python train.py --num_hidden_layers=8 --hidden_size=128 --intermediate_size=256 --norm_eps=1e-05 --attn_scale=0.177 --tie_word_embeddings=true --init_std_up=0.0442 --warmup_steps=200 --train_tokens=96500000 --dataset="wikipedia_en"
Each number is 500 + 25 x the weight over its row's rms, rounded and kept within 0 to 999. Layers, rows and columns count from 0. Numbers have three digits each. The size before them is the row's rms in percent of the matrix's.

# layer 3 MLP down (transposed), 256x128, rms 0.0957, rows 130-184, columns 0-127
101:465514529486511503499489504469472513478531495502506487540483488481517501517496465495501490533514490486504489497518481503522527462529527453464436474502533521495456513532497511485503534540562491518507502499438537460448501485453490504478524514535531528489506514499506475542531509463459486533528502469552532481504510463503468517499499461512488508510496489538472524512498480513457497484536
112:524528529493490463504556452492531506515508512477519485501507519513442517522513487500481540499500517455487490520469488530548511451501512528501492499466522498516460532452528492482534534501499481493485466492485480508508487472496508463461513558480494508526489468528487514469492501520512465501493511509518472459546503533497454539509506528475512480485437481550541516478494475489529507475500
089:497479484489512495520537500497504446450529500513524497549503511487502510497509454535514466483472492520549567491463499475514482522526532522514486486512474521519506485477527486505547528513529531436476472501515547467496482491475435493539464478522488534500519471475511504500506469487455490502477503462490511526478469500480494528539540514481516470508511481551483504513518490502473485498506
102:490490474516491502477474475526472531488541479494518504474506511545504494524503515462496474520470490516503512517535486477477489546510574488503446498478506461489480514492458495543541501517481517478494543459490483454478508547471493505480532497498537466564511479508480495571490471524476473499484510511524541529491533494545490497497490486464479489518464501517514530494484464518502498501483
111:491464492507503504488513436486490519503502513470528419500503550488475497543476496495473517531551505461461540507479518514549520481543489510482501507494467478443489516530501513526498538505520481470456515505545482492501493533509479478492497491494488455466499494530470544493508514519509506507488513541519538485457540482496497517457519494517510509483497512517482522502442501522473494512469
090:457495521515501517496505474491472500508537468490456489518508515495467495441478488486479504511501467521497502536512528500519509535496491534533490530507518514496494494498509506537544477455487506483490481517487503494529448434505488518474504531475502542567547530426500434499502515469475509492498495519462493515502455541510462502521495504493492520519526464516500470472526512514516533490515
088:509523488500539491530448524508423515493514466498481518519473481481496527520496519539480487505532550530528481531473480510466451471488499480498482487487494512493492522484483522526492490501455474479500460506548524536534489491522467466473499529517525536459488478493446500506547515470465479515545529503503506487470516524495487512526499507482515541470488497505494544496510463553500490530497
091:511507496539516498534463509489497483482464479495506431463529471522484536508491510489494530454509509529495469471482487513484537475489530535503519501476532479468499508477498505523488487467540463537515504537493489501509480484477564515492536499459493514556517481469453487484529548536493501478493557520495502495466453496479481475500453524520502539522518477519500493500538518474507522489490
094:577524518536507544480506491468512491472504530489450467483496490493498454511490523505462534519504500497502509512526467469484532531523511470532542497493506460520508458467512482476476515509504487524525449496482517509513526463460478503464537513460522494500507459505486516506500470481478551500525488509540454501466469511545508525543508505503479475534471501490513481489522534512479536518498
101:516542453528497490482481498533472474501525508507504459471473531527459537506518530501464489525509540465530533531524560498497489475494467523509504490502483484522538470535533504508483490507516497466512473530499492464505519533507458507498485521476531493472499467460500472521488473542477492474532507463461459507499510499506510509512483518489511563461555500454503494527509476526470484475483
104:524539494480527466488497515469526500520535497487473477477506483499464526488505509541471542505494508531518490496542493542484469487497491495506428480498483514518516483492504475522510510543519494512494484505506485503471503563473508499513519498483560516496470497489527512499509492456461512544422472521538473472510574496497505483489500553479499479462522508469514517483505521469486468470490
091:551449521518519534498478522496443512492513479482513544498519475536491478529493482508476519529462509521510487505513530532527488467521500495499498507511496502509554489489516499505469504511515427464487492487454515511507507543554515493534510490479481444455455508482505514467488475499480445456513483520506507516510497526515526492454516542495530472459501515505482538480512531504518532500510
116:512557508536500503488507488512476511480468533519515523469521507515468464506454455515513497472479508448508500532549535493520526508533480486519548480524436519496542472495536543478482515480530480497503492530483454509541476480475466493453469494497512496517495478498468525471499499513493472502529504479516444519517518509503546503473518505481522534517535532492479487478473502459533492503497
114:513517490458473526509515539506470471512493506519503459500551517551534506503490469503552542485506510455478493472465472505521508508503505533535510473485513486482500495476527516542480490501523509450521502495482528511498511468479454511481523491532453506493505528538487502544487531489514528484475474545500513510481474483478514524555518478478512453479489507536522509450443501488523463490469
105:500552489539474483486544485462495531513468488505497483497499430503505520482494520497521530506520535550503528454431495513441476489471481500491520523557456535445486487499476498523478521506490489509509511506481491529523470484565455505525521484494493497483496517515490490488499459492495467523530517484538526496487483533491520496462480501517469524523471501486502529533533497476497508518491
091:512524473523506510481493508513511483498484498519498491553425500499496529482492532491483522488517473500519505495494523449510456516489475503511529492476539504512470510532520495461485509520517519547441463487489521499487481511500508458567535549496494548489545494499509466498490500487470535522486478527499484500509453517459529490493489527512531481512518491479488432462514506492453534503533
093:502523500525442514498526477497515457495501468512540502475479511525517470494488516497511539492500525489535450476461500483541486524507557527502486488502490476489503458469532504504490462460509529509439501523457509479527504515464509506481493538510475544482517475511480538497562489472468489477542516493503496512470474485503504499512521491547528511571518522498469509455488496514518492515466
104:528481441539474486490470476532520506530510496504513498519489515532516447508496524465501493496538520483490477473514496535486477512507499538522527501507524508495464501449551507492505500478522508539480494479515506422500491499475467516528462496480543538539484511526513479522545489508489532506515499495472469532507460473502519461483495486541487450514461442470513511496512500503477524533522
104:517543505501528507492555491507543463521494548522483498514470482477503502511467498492501533547551484532538523490521502470496513476532452445512509530494541485483531505504526483499529525478515463501495530521480505486536493493492473502539490533474501513480519468505439500447498463516502513540473485461445501463476501525472495492486534507496502454478481528492505494481520501504525465508472
094:504571470544471531486488521512470451515508518482515462444456579520537500536495484481496521477521510502522495514519493505483516493486481477466500485465519505484494512492506527470470496433486468484478475522506509473514482548521500492512478489514469504531488502527479497513479499567495519517518487531493473482497529521487504537501550473530450489513495497465518484506503534494488525508491
107:446493495494483494485514459508500480478509521481525526523481480498531441473520527515507464515537478555573485537480543493479501480489537512529504555542498497511505481475462525558540480487485488501472500493506532526521483498529465495468487524531484511493471484507493468481523440514465523524442531485522478511522508498496509490496491514458469493522499473496487499475484500494510514520485
093:489515495498538521450491465468479533512501525475479471505448533540472526503512497517458458546509488541524497514498480497482514522484480503517515501494547473490487496530534469474493481518477571496504491498463515512508473489575518511478486496483510521511507454505566525520483474492515482538508514508508528514470497464503493482492471498493512486487526511470509463529467494480448537530488
106:507506523452497508497518532554499524510545522507506492511517521452480520525476504505516482511513457472431469513505526512517482509479487511454515515544488495476500511504532494514503481481462474472528461522539481502489541501455528487482509509472463527498473513494507440537508528518464540480460479526509486518483486525490510483530484491514490544469515461513487484508510464467482539552498
097:521446504494495481455545462462524545497522510470495466522463499488476549492524519524525495496507514473490505508516537502501490447484507509521503479486469515480491510527485507464499488497504500530504483543501468611485520526526517516502508517521467476515488514493513499517520525449483494519506527473502532482513438484472475516491486517541488476484503502476527541479492514465483500466481
099:496541489451519519450497522524506525549523495513510474525519513520513476511492446480464523498511509512474504468498523510483530505566483459506514506489489509515500506496534521491465504489521505493485502474514524472475488524481486465489471560495466531518539501560520491496481499444497525507505498492518506525490505519523482468542499471471471511458511536482476498524436495447470540522495
104:456526538504491524524504458467544535532503458518488485517475485474490548519450529523490500542550464506512502493492513518493527489541519545497538477494495492532501462482480470479494523467515529524517486510524458485539503530489478512474506449529506481521505500512513492518509495499543517498470502459509470482469494479519466460516487468495486514502475446488502477504504505491488495579500
102:444494480516498513472478472520467500523514484496492522505471504500485497490504479464509555535479525522516476529490507504477485535523481498488493492524485495489508479528474498501536516522510523500507461513528517462492519512510470524487481533471477472521548488559474490535525465504479438474462503474501509512530515463559501503490547505546510482483522540436495511551494496460463507521483
095:492528480513491523508518493521516551524453469501497491490499507477501532510453495510484530509538544509493468524497505539517531541489519540475525499481497435477456464501514478475525458475495477509513439506476522556531511487478526490538491516502528489501521490548483490482490454495452539490513513488488529456508503500513466472521502473536533446483506503495484479506526468497504506528506
106:502500506561489457473464474476541473520504475522482491499503504535520483533519522489519566528515502466503484484489546481524489511480468553505492487455491476467525508530461496517493451512498489508500518485467488501526544487550496477485509506487500535467491518480524506505504546528503516497488491493457521509525469523526487528509542505464464499471495474543481526495481501492454517445465
118:527531528500517517484535515513499478459505492477513468495517513494469466487492525495543476515525486468422512515487501461516502540484496492501489510463495492496479453547494531475487507534498511466515508464528521486513524492526514483506500486491519485523538471492506537444544488510510464525470507531485473514469489497490504513491498525519444497512496540437499514545483489568526514489543
099:517470478482494519465508467568531516523516520529501510458511506471492472488481546448491495481487495492477540493535493523495501457517501498525564528475493554486512503485505522507486465497480503472497498518502539498519551487473513538468522492496487464487484484518467516526455481511480454545543492527500494490504539519535489498522540477469493538506489505506471480520538537472485490471477
108:512515531519527486479523473472498482504499537487519486473484517466460424523525514533494477484478484522476489473533494482466522464524432522480523489490503517516517510493543488505508531461510510521484485520452456483496497502529557486493459492500565494528491515465492494487503555514529504473535534497527495532546520514522498502507459484505483511515511495481486494460536482520498478466514
093:503515538504475470512499501492491507510477523502527525515502472514476451511513479532502532510464534485547483475486503515460454530490484515521478505476508493527506529485473557507463464502506523496512510475542505499485499550528506509488454491470467470499434518508538496506464501469522497470541476493480495501566554476484535489490510494487558531476530469475500507480502485462512502524523
100:496528487493492526490500495505469505531462480477515527492507485516532488536514516502527484550491523482527475462532496458498470492550504490459451522502478532484488538489500520475508480539497470469497489503498493436470500492527497520533491528477602536517498483499504506512492493505494507511458483489504537523492534477475533497515459481496486490512518478520475528466519442513489484523545
099:453517494467489477510552467510530522502507486507485500531514488557517464492481512475488521512508516491509500486513485511531502516506529451497490555490556481474498480452510513533456481512460490459511471488499497475502469512537464553457528510534528508515531528441505520474521461485515506495495495523462493518508488494534479512539484497456547478496505482502526509528462491453498488505507
104:434520496500509492492442523514526490514482470547473511499540489512478499511465477520488487537508543503539488487504494490480513527461526480510457491510552494545469508525479520498458538497513535513446485499479510496510500484507490470523454519532460510521514441468514532495517524493494532481489482526475528513513458517536463485531511499546466478520487512522470510538509517494501489507469
109:569490486443469496507516533487513519464497553511493449519528518522517485533527502515471530509509523460488510505545464515527513490514527446482422489488513525514490541474478469475519517487511487488503485460501510521527492521505451492489535507491523458513494477511477516504507467492526432550496493504538516498467519474497510527515481506472504514496511488508505526481526480511494486481465
091:546506535488503491487528509510467464508490489508507476509518539489512495481480535480517505494500499471520508483474461494490502524525521471498502555461499472499473516490453507539495482511519464450501507517520522493453501497486551521489525506507440521518493552533470508503475490478489494480462477508479509500500509496522476508525581482463452470525534501473496529514570509510451510498514
079:541504507464510535452512449532524501512459461452451515499492488517526485503482524524514539490485477487522510524488489508463543498542547496485506510493461475513503537461464514485524519479497458506489496483523496510502525533482504511535545503500498450484528458486517480474489501496519509520469474501511498463502510499485541527542521554476508479505494505479500487438557521490523503520499
100:518547479563559480459514460517496486503511493459469507509522497495493487517508529508506495532513464518510514495475481481474538494531509535552518465476471506461520504482516480484527488507502552541512476494521486497474474495495486522504466521517510508524517477478521500448510505451491531490527477507506477501498497471565513516490474495507480478488496510522528421500448498492466538479501
104:442504554537499490487529460430432533517509536518494511561480462480492478491527528500530458502511515482469499461499487489497490456470485511475544527501478454488504498503517493501506519484487481479525458504481517473518485523505495497528488479510447519469501535456509480506485483528531485538542487506502502517466505512521524541521510522484508525504464497534529506526506527501491494507500
106:503507537524534492502478514439488508489503512485501494490510485492441520546487513481524550485533533542471484495486449489513514515486496488494444487476523493472474500526488511476459519480489468505503539489569508538569526490473530493516513488494495495478517508470465470541522459498494489448492514545517500476493481507514492507525474518504533486519477466488545474534510521496510513519473
099:537531480465482467509497531469515498501538498507535487527437456552485532527471519533489503494484527486485488517514493530463500495533482507453430491529529510540517500520535498520518526460474493490479513451492483506467489523515500512525489500502503508478482491472443500513542470511498516524515548469529492503494484535474523508450506492463498536470526505495478482502484468492538493526499
095:521513540496491494507484536472504491490487515487537483502489494487442508527525485530517487498545486493555524499497496515517469458487509534493488512513502493489533472498491481502481537489542493526451498440440448507476490474511513458533536493503507483501482458482510497517502499451481482518484487476535532503496492443482515547500535496521529520492479492500575493498463519531535505469494
093:488504496480467498517508542515497521543472496538472502497501435483506535541489491514526521475472464516453493470511470517510519505473484543500490510455492507483507521480458460539513508476573529495523495458503499495490527494512528513514494487526509452458487512540470501503512502528529503483537512500508523456501512484515540508532493522472500501515433507526503510511522463482455460484526
090:469484536488460599430483513525522532497527486513482491512506509491526481494507469512503515511490434502505469556476488531456514462509518494515476503550496496482496522491519524476525551493496506505530474492475498494469496498548484472467488480493499459491522487546470519506508506518493481476492518502491475515514540485507517496475515509480474527519482459486517527557520476492520507482499
107:536519472485534508496471489542499539475531500517466474480473475489490520455503457519551498477461567512493549510498482479507460525482474515498506473534490511548497534535523520479507493512458515516471542494516507520483540500513420496545486487508520493479492514516547471518476513489433498478491470477491477504515536503486500509530497497504520500506499513517478497495527467497468483502508
107:461530468497485493567473512508510439466481504509490469490517507490479486538473497502494519543515524465466508478478500486512507499491503467512461484480534475494507495433494503457509512510508539528562514518555485467520508466482460524476472510512488476502495492511480506466503527504516528556515483479489514514512459490536519489513530518528464534500476543479512507512493480540485463508532
101:526492494516499500491498455505463468490524492512488496489536534523499501477479493490506475469507512479457520502530532486519491536563466510519556516527465510520528494546485455505489512464499533462507492479534467470521472507480489524440446475485463499460462502519501511527531518471497486511514493483502512542514472553519502530517507550501504517500499535492483525460485507472533465498474
102:496490521506526502469472492506490495514528542441495469514519461464493498479453519521526532484486521502562481498422473497522480528489492524513489505511497497458522517522493478480515470494460475512494521495544508561504503489458491490487448498502525513507498533491486476514537487466513495492516498495496502497448511494563494490538495504474488502508511482490513478549532523466554534534508
086:507488504506489536496479489513501551474507519502466549513414484513505480491518485489508507495442482544515518561483508488514487517520487497547490502472499542515479475492526531507495502522495528483486471508512529464506485474488444526522489492499482504514499458506468520542486500499460463523508439503491497486491482478521515513539525512453514504472538511502456519531562493504530477525501
098:524494511492511501491449492501488481488464497490508535469485500496499513523457561536496552557555518488496494502467536511518530495466528465463494477514475524508542514507484512490493507525491519479511474487524497514480532505474507483463470497494489499486529554481505502467518480533500502480500484485497493489469529478456497525532498431551500475467481504526466549503512498526510536522447
112:522559485498477532528506511502493553504524521490514532493539511492495508505493500487481467487505456495480505496516499504497501523522503495482465509483527524492443437512486511538512478538518520509493495475544459494497502472543540495481534497461495482484473509486519500524532519494516490484500483531458555477524483468417496464556498466498505498523512531459513472534531474474496491510501
101:537556465493508500512522503522453461485507486488512470493514537504500475517521500529532470479522499469503470499502518464509524500540501506566493550523487517483502491484468439455523521491489515503577523495465510473506529502503527515525494518524513467465496497518503497519517525488482470510540495488513475497461527488490446483495518499507443521500486505452455505527478453507481507509486
097:497495524486521445506497523485473502519501522489501480460495513489529513481500531486473484491492554491536468470454538529498503491479532537489485545501506490511557529473442472485493499549519491555524539450482483480539466486522481521485526515475464496541508477485463457512473475498502521479477488511513517542501463474503504506492512532513463525529485483517535520482504498519511465530520
# layer 3 MLP up, 256x128, rms 0.15, rows 131-184, columns 0-127
112:489488467477523510478531478507475522539507556506489527534522461501453521538484529510514491534502517531496518531499484487505521476510479479529536513542498503507521551517464540468525564486480491491528519466535537470509461532523484489474509511477487485523500480509496521447512476474490478505477472484538493481463464505505496485484503501445450471494488492491513467510487499545459514473500
089:500522557437478479523482521529479504550494515456496514459505482473526494517543462515503478516523482491456521510498485510518492496495473510451498503494492508495517497538480480481500511532506482545513488492475471518479513533557500534459534498486488517480497483533499502472499512458484520512528531498487505443471570491497486491452495502541520503450488483468496494529485484493524494495445
099:488465469480520508516476563487510496535487531511516480446519537510493476497521461503501498510514475509499533512487495541474471478525487527475471483523501517510520485495513440501531480524549474531493465507500492476478488541502502467456460509483545472506524504487555495480495472562517466496496513480534520502461499545520512491480494497504509460491505494520491489516505541491499443557483
110:507493509505499472495473487484517505475518521485527519473468478463503491493508487472512506548467534548491465477500530514524478473533515483478533490466459495529506562476513482500559537490490518477463476541496472484508486512474485537495473501539506491556470456531539513456475523519466477497519489533486515468475463508491463531500528490490471520522516501507474477487530500530502542471522
085:482458471478509556468466476507548520496477500508565502503470484520529497481507480533525498518485518477514512500494488529538476459483469508503538490551472517496508503452515502509469510491505466550476460500543485522518551478512555479518489495512504471477529431525538496482458499496511494486515483472517531500518481533520497511536493479513489478484507538503504495516525531487480520474470
086:521534503533517523488492562505450524489516533507495489453530516453470481496561472513528524493462520496511490516477494501489453497503490498512502514467504537496542497483480513509508563500520533546514500525520473513506491444441518463489492505496498497492508544525475487521493497454506512491500447485483495530459488530529481488474480471500477486508456499454474519532471497510502484524491
099:538489528495531534540449480488511505478532476516579489500522476490518450496520473470520472515493526502523520492430476506517519470524478496516499491478514483486467533471516477509480485487504479500513451483521498489460484487503432434476497493482510491503510501521476483505510484525474511551515479510504511521500481512515515455520523486485498514500493481545480532516508519540492548543481
081:472461478456526482473519532491520490484491514495484504461481491510460498472520524526541499483510557502535527456499489511521489454495449518479527568481538522503460502494470521502537501487496508505433490494505493512506522506509528509474511541514527509472458504507468521547503534557511482518516507512477498532475488524523474482532497453485503532505522492503475490491515492459489455502478
100:455484460487519499523529490506479521465503491501501503482546545494477490571496523504482538519490498514555497512466518502459541464496510503523481494482493470498511515502496474525533524514495469462531525534443485511498541547473493524522476447530489474520476476488512514467499510516493457517491477472470502491460533523485493501494473501501466481495532464514518488504462560535500490522514
107:486503488502496498500496484478519510494489500509460484442537500527520533454528512479460470492481503456501517544528491489555464535473505525498448467496479471479531500509489476492508507489495520511453490448447493521484500471512514543504486506522502513488450512508535505548501485507512513434510483487472531506504468512500503526509461558532476539518542509504550496531517500512496517492498
097:532491530545491518497520491517546494516511514507516489473484489496468445433506472495507478508477516546505526461455494485500517505492499523516526503535463482519513524523517525510460475511477521450537506510508494492516472500514501536485490496468512541547492536494490494504467506518484529473489487556488483515531482455502483479526530465436475501536516467453515495448489478493498518473526
114:517470503467509504500462496478513500479485456495511517467586409481486503499530544532501475522492473475492469496510500487530514503514517498511545513514507492528530508490480518513495494520546469526525524480469531519487559534513488530522501489467505486493499486507522513469505494514465462500503513516507473503481519524484517502505481502478464504503488474480503485499520596523450503506510
113:526449554499504502502475524553472488486491473486558537530526513509533465554504467485506528506489494459483480464494540505508471524471519479527476504455493490506453510484484504509514516505551465495476494477479508528439492495494514498485470464456461484520515517515512466494497524490530508506513510504491521505542515525522475498505496525549514500461496511519516508517489505476557499544469
115:493444462522535502479488516535491526474543480500492489536487538503508434483455475521524465487488530513499477524478487505508518499528544481500543518477502533513527527495520511524534490495457479470462477513472507464509527508490502500505459497526470482505493504473544546496493507552541507500478500529484517474538493475464484454507524510451517531492467488451515496492520507503532483488527
087:468490458514491501560495468519436472490475551494543515453544529472530481513483494487490501530513487512557474510455465516496511520470485475495551529463492516469509526523498520526454478505488523496502483483469468474516542512510485540454488477496525505494485468503490526485500520512470494510537496522492541505504505521519472498488490476487530468487454536480506505478501555504507493502518
097:511459513532521519480488471519498516521500484500490537477498525501539499463504481476486528549528524480470469533460547538445506495524522470492501535487493456478491493497530476479499484484508522509477564486509437497497535498488507449508534513519521480484522521490527528484512506486487495520470544496480488474495523511523472518491505480451475506525469529495512554452481478479463479470499
102:535506490496512519513463500496477499520505508474523492507477486475486529506512487555517499447474491517497511477521477501494518480532518515446496485474544520514509528501513507475489499507480457468549479519443495491492490534505556502462520547486513501535512500487508480559455451509512454446501515453488510514493507490507480509488526553479469500491536515509459476518491500510536560476509
103:494454498509528496451526502522571536518485519525463501503479500502541460471502514500476483472516501527510519520540517513508515497523476512482486511499496472488506487479518490492523522464534478510466507448503475467460543493483439499516482509459523505481504470517471508455506494523477500519465536463502493493485507494533472496504558487476494482475512529526581473527471480504480485522494
098:480505500474500466503485544498459492509529514507486478491484478515472505483562466570543468482471521518520558502504474493492476476475469503477505520475543489481517476551476462499480474530520505438478489482505477519494508516536520513509503457505510532510519494484511497496505507501498484469431529538474440537508481511487493537513544496481515491494471523499522472518491514466504504524514
106:485474515492516493505443539516460496526480532498486487507482441548497547519535529537490513538504514501452458531507486506489486534524489504508495505499510511514508498517476542518505525490506494455504533517519517522501520480531502485408478486476490519485520497530500518507521477493501513498531485487461529502515507543520483465436464467506476522462460510519504470508549494518471493495505
099:479504510516470499502491538506507541542456531501532534514486480504491498520525476521493494479504510495502445497483475523570536502490522485466533494488510461515493523491542560464503501450494490480529502461516502492518489498503491498499524515443532484512499485498498477490432510494502529491484499489499501483542502481533481513496534544483498500491513499538495562443548464494459513467504
104:472512524548487524477482487486521534482459515554489505493513494492493510463524550528521480509533477510494516508535456533507503464509486511469510524504508495472531509499549495439464486449475544539491476542499490503495507504529456455503496512483483482485486514483555467486515503503500470508534514503496488510545502514509508482487514502438467496506541489528489521500538484489522477462447
100:495487526476507493509512487542524515505522547476453521516484471513541490489545451461475468530518514515491489515477504461513493526485539549524498514520491541481493496537459527489474508511495513531505523505511496484517512453528480501488494472494496491490502533501511490504488563477501522518480530481508504515500503492511499472500495420505459499452456447506464471457505475513516462551514
105:471479514487539516507495517560514512486501512522523493518528508500443504452530504518488490494462492486464511538481472463504512469494462494463513504505483523510527517518494462480474466491509529537535544498486506457493536494498494482464461524498487501523518510481541501521511471527498526480491518484528531450493484504480504485471489543537514481469450539506551547503460497522478464514460
109:475499487557525475523468508480527469503494459515501492479485489502497516504492481518500445497516498516506472500520490522502489531493547491500499510506523491495504513528443503510492532535511557486493486505493467529495519448501549516496484496468527459526511478514463510494473481543540534524474509428511548537472503481454490504481527542466500512511452492495450487500528519508507549493493
101:489505517520474515499538488464479509492513427507474495498489478509492563519501529494518521461524498516503511526482471511485536516467531503490506513471500433493461526500478490493509502523471518472530503459447510536486528516513519510524507506488526482528491536522471449486490525496502486546471514514452497526526531512518459484514502513506485495528488441463490546522462506516490532453512
095:467475513528529490495494526493522506497494525526473516457499516540511516542524506483481491494470526464534493492439552538492472524477461477550542486543481503458504556451489509508507519487526544527494499491490483456520473473473506491518537497485518517500484477437506492499512514492471496490486490516508486521510518525489478474488539494484508501489531495505467567530494469476483485546504
102:497485473493518466479510478505522526516523498522486467486500496504506495532540503462492471480510509443533488500507461517522480569495505509513518474502508533479529484547514419485544520492508544515513489479481478524511529524499501510481500506480476517507483495454444473495455477493491473495514476506479553489492531506473480534495505472511500521499487495491511462533536524520539547549464
108:551515496474518489497525534482483489485553472489540490520541471514505518474469486509507481517503500526509519507451511521498505452492521496517459497571513494520481506512513541482518505527510508486544483497466463447482513521518536448473500508469526468501470532467530468509472503486462532499502515523504526485471496530500513500470488481469532482499447491478516535486488485556490464507471
095:517479456498503474513505480491470499517458489504508517501492506496499513492493530505516526521511494501452460497506492454491481529497526505490472526504507520500447464477560497507460529499557525537513475462487535521496480520505515508542509476479502475486479488502460544477519527486472510488498540508508507521500492528506485438485471499566518497434493502497545472509477545481525550538485
112:494511482459540496494504521518538492554511521496542525507485456490499479497514498488570494487500493472498505495505501514496480515465481558464469539498505520509493508527515523523464527477500449514464493526449488482505503528507498479508480535501519549520485481491480481509445520533576471505484480491451517507531519483506480475491498489502489478491556458514516481476467490483524465489469
092:547500539445532510543461465491539511478476512537470516499519514492518543471491517488476506508535495529483480496497517519485560512472509483470510510494485503465499506548487487458519507472541474519500520482462513567497516522499470501467466509499470489512493471482492533470494528536518488490530519510487522468454463538510477495491508512504455455511512512491526503508536482549507512466490
100:520489534515496484485476494475501528527486524520440464516495502507465503478498468504477603533483507503481501482514493513528497482475532449539475508525548518520520520488461485476513485472512508522508504532451491495540514519514515478472491494472488466496497488504476506518549484481511497528508499497499540432513531520506525483489499506500485545444481513478511493466495491516554486473493
091:510500466509498491544531513506502502509484469493524513522497504489489481452486440453493476451521522518508500487530473478498534495504495534481500508515479579528546528531477488461520482512538518461495470561480460497467476504514465504498479510512527513509509506501515517499495455526506485530505550488480528465551530507477521507481471490501508498541487529480491489523521486496513451452518
106:499499526506496497505515504496526514529487511514506505533470490508505488492529502510507487540477504513508518502542497478465519451495486483490469538536517543478503524546510484441447518495504509532479470444461530543502513541470512476510467508484503476528531533494517519473475518449521492470523496511500489471462472541512533527509474513541510431473498451470466497503501477529487534492502
097:485489499489503518508535515517496518497537519515499484534509539503501487561492524528522534530470525467504515497480468525530488524503461511494451490487443539462483534507509493527514532530517445516524516482579468483459493510485467475523544481474485506490486469476523540507532509477510479452471510493505502530470474515452473516535499492483489480502510523502492551514501522483487493511468
095:501502523521511499516512502517486547518476507471513501519481519540539513511485512449516492504473517472505518513485513478529518453515472492507543502520475487497467507484455518461489521541498522506488511455473454443472512469510540500490507468517534489505483480502503481508535532511475505470535523497508509477522452538508530514475435478470488507521509463543524508496491477479436560488493
087:501487496490478514515459486528477490549500547495534533496451545517464457496496474445469495532505488539543514509524526507520463495503491482498515474535535516473471485520464500503486483485490509524522520498476496485501483502522482444543518528492484464507482531438511488484509444503474493487528475515536537495530524535534474514499480508490488505512496498533504494517536435529513488475513
099:492515496514518520475489500475500472493503510538485502472466511498472463509518501502503472537488515505538466539502532492523531491504501530515505554496481496499478496521525487477517521533499521515481503494488501487465538491449441474518491477504487557494470487474500540469525514548478488488518524503507484511513502427512412507503475496489491515458467532551505481473471502535551524490513
114:495462513517539486501507490506511483532511514488434556512511532503531522546478480509504493516481489463502472541498471471501501499502481528504492552505512526489461516490465497524479486539491515480493509497479515490498530508494491506571486476543461525491488503485479534560490497497495491492539504472467486494434524486538529493478506522463452537455480487500489542509509505487475463535485
105:496486489515476455502491486489519516477491491502508494531516494502494547483548507437488493473518527521492545500480452525570485487495552490479475525496494526497498538517478449490486483472502531484512491525479500534505470482487537513478475471455492538546507464533520455526517444474494482481520470496517520476453495503479539476519512513526488501495511497502558500491488527547503501504492
093:492477476518522493531505519503473542493519501500548515488497471484513476551547465480479505530548490519512502524466516506513504483506482540496509494527477515516528525511493509484546517523513506488456478487519464490477473459481498479531475522508483451474496524482478532496506471499537481449539431466478468545466502509513498478502468495463509523537569509502504524485481483467495510473507
092:454532499524474514507512503522506525503512501504559527502494512506514515482499481526528492459519459539457477538478476474496515532523493508496537557500499511473500479496461514517484489521462555467472464503517497511522504459473536487493462496515501485512495472455501522505464523453498499436530508508496494479508500488486530472562506512522528514530481562483464505481479481503524536509486
092:540447489455508501499483523501517467478544514499502502482535476500505462495527503467508524507502541511511479519487505504511560483508517528522475504514489513488492479519516525480473547501464544480468502460521505489500462531472506519554489516534473525481522497455516562479475510528525506488463455515497514499515489506503470495484469462516516501488518508503476441474493503487576480497542
094:488486479453501490546512495477494489529484509466541492502500533528452542492486483495508490521521508484521542459556535473504501489491518541506495472488458507466525515494507506507482450486513494542478477523508522551463516482478548488536471539496540486508476495483496471516502454465514506501500467514515533518506468510488497500533510493530483539509473485466517436509476523461545509503523
109:471509550500475458471496494481509527493484518510496443496530479552517497519510468477530503543493493492476513534477514452500490493506520472502520470536491526474505548515513489517523501482477484489527492491512469531523542501538528540460503459473500485522501543489532522472450468473481493501531543506482468480466493466525526502497497464525538531433462509505499490499499497493519493533527
112:515461485490537460461498498468505559503495531491500523497519517499531495488480515473495527463502485518545513505481493539511551500509498578481528438500499466446533489494508502520537485517496496500467489470528507489473508509499516500510489499486507497521452529505486490500489487505501478502462453462507534507569493451464502512532514494486471521502557490479458519481528478487476503513514
099:467465508454490472481482511532498511542488498508483473495493460461512520497485504475492505515524497502491541481492478489490500488537476535473542454500522503493483534506528495479513478492526492504557477458472533502478517467554547517499478510452534480496479500477506530446506476486535481478475517536509447505514500483483553486504476505523502524494480499492492556512509503552517503504434
101:520515515497529484517473492508511469519460541474493504460482459495521483512532548480507457502505539507519454478507466514497510533528532509513492522500490476517502491536504540484494473471499511493527518548519452515513460515495498475448508478456521523544504521552528482487512501497516517505502496478455480474480513545500516520465540503531482522429453489466520486464512481501495480511478
085:477518514550497516492536472502525495529493494504500521478503464522495472538479484512506509493518509498464482478502502516488532501446511523498493486469506486503503481527506530473485487473503472506571530486490497528519462531496499527473531495541533470533480529496516525500475496470479507533434509460523475493489504501452497475565475532484471507518515508498478476522468540507451493568464
098:472504497482491506505512508487572513527507519539481531478482512534453526495539497509473471479505459512503549507499533553493493528546536494534481534532520516493538510525483465534514496459426440507471511541490499488531529512500487523511469512501544454514473498495479470514469488511467487477501522477491490480523503502507505487505482493464489513476499505535508489483476523503520536509541
095:454507539511510529531515529491500543505494531503467521475447486489460491517524499505547500495456523496483558445545504479507433504567486497513533494494479468468504507518532506513517485521476537490498498463528497476472496486500515447466521488467464443519486539480501496523526501509497515533500510482480484503515507543485493528505505507511508466516510488483498482544509499523514478469527
103:466515511485504472504507523538461513508513527509451481543527470475532500474519464500495505508506506546485529450465500511541476501497504520494499472462518520477476487526493521470514532498569482528555485492514519494465501482468521496495467494455481442546494532515503496476489472492544533507481494557520475440487473487514468508504492494543511491460502516496471489489507512520480489494517
111:477496461503477513475511517519516481470508523552503524503520518497501497506512491537475503510525515505517508528468459462495508465512435444510558518508530507542543514501501470511482477492491495462482521468452535517462473508492503507536526507519504484501480469509565493444464480472518525533481508502473522503518559499520499491488517501473483490513457479537534495504468497535487477472493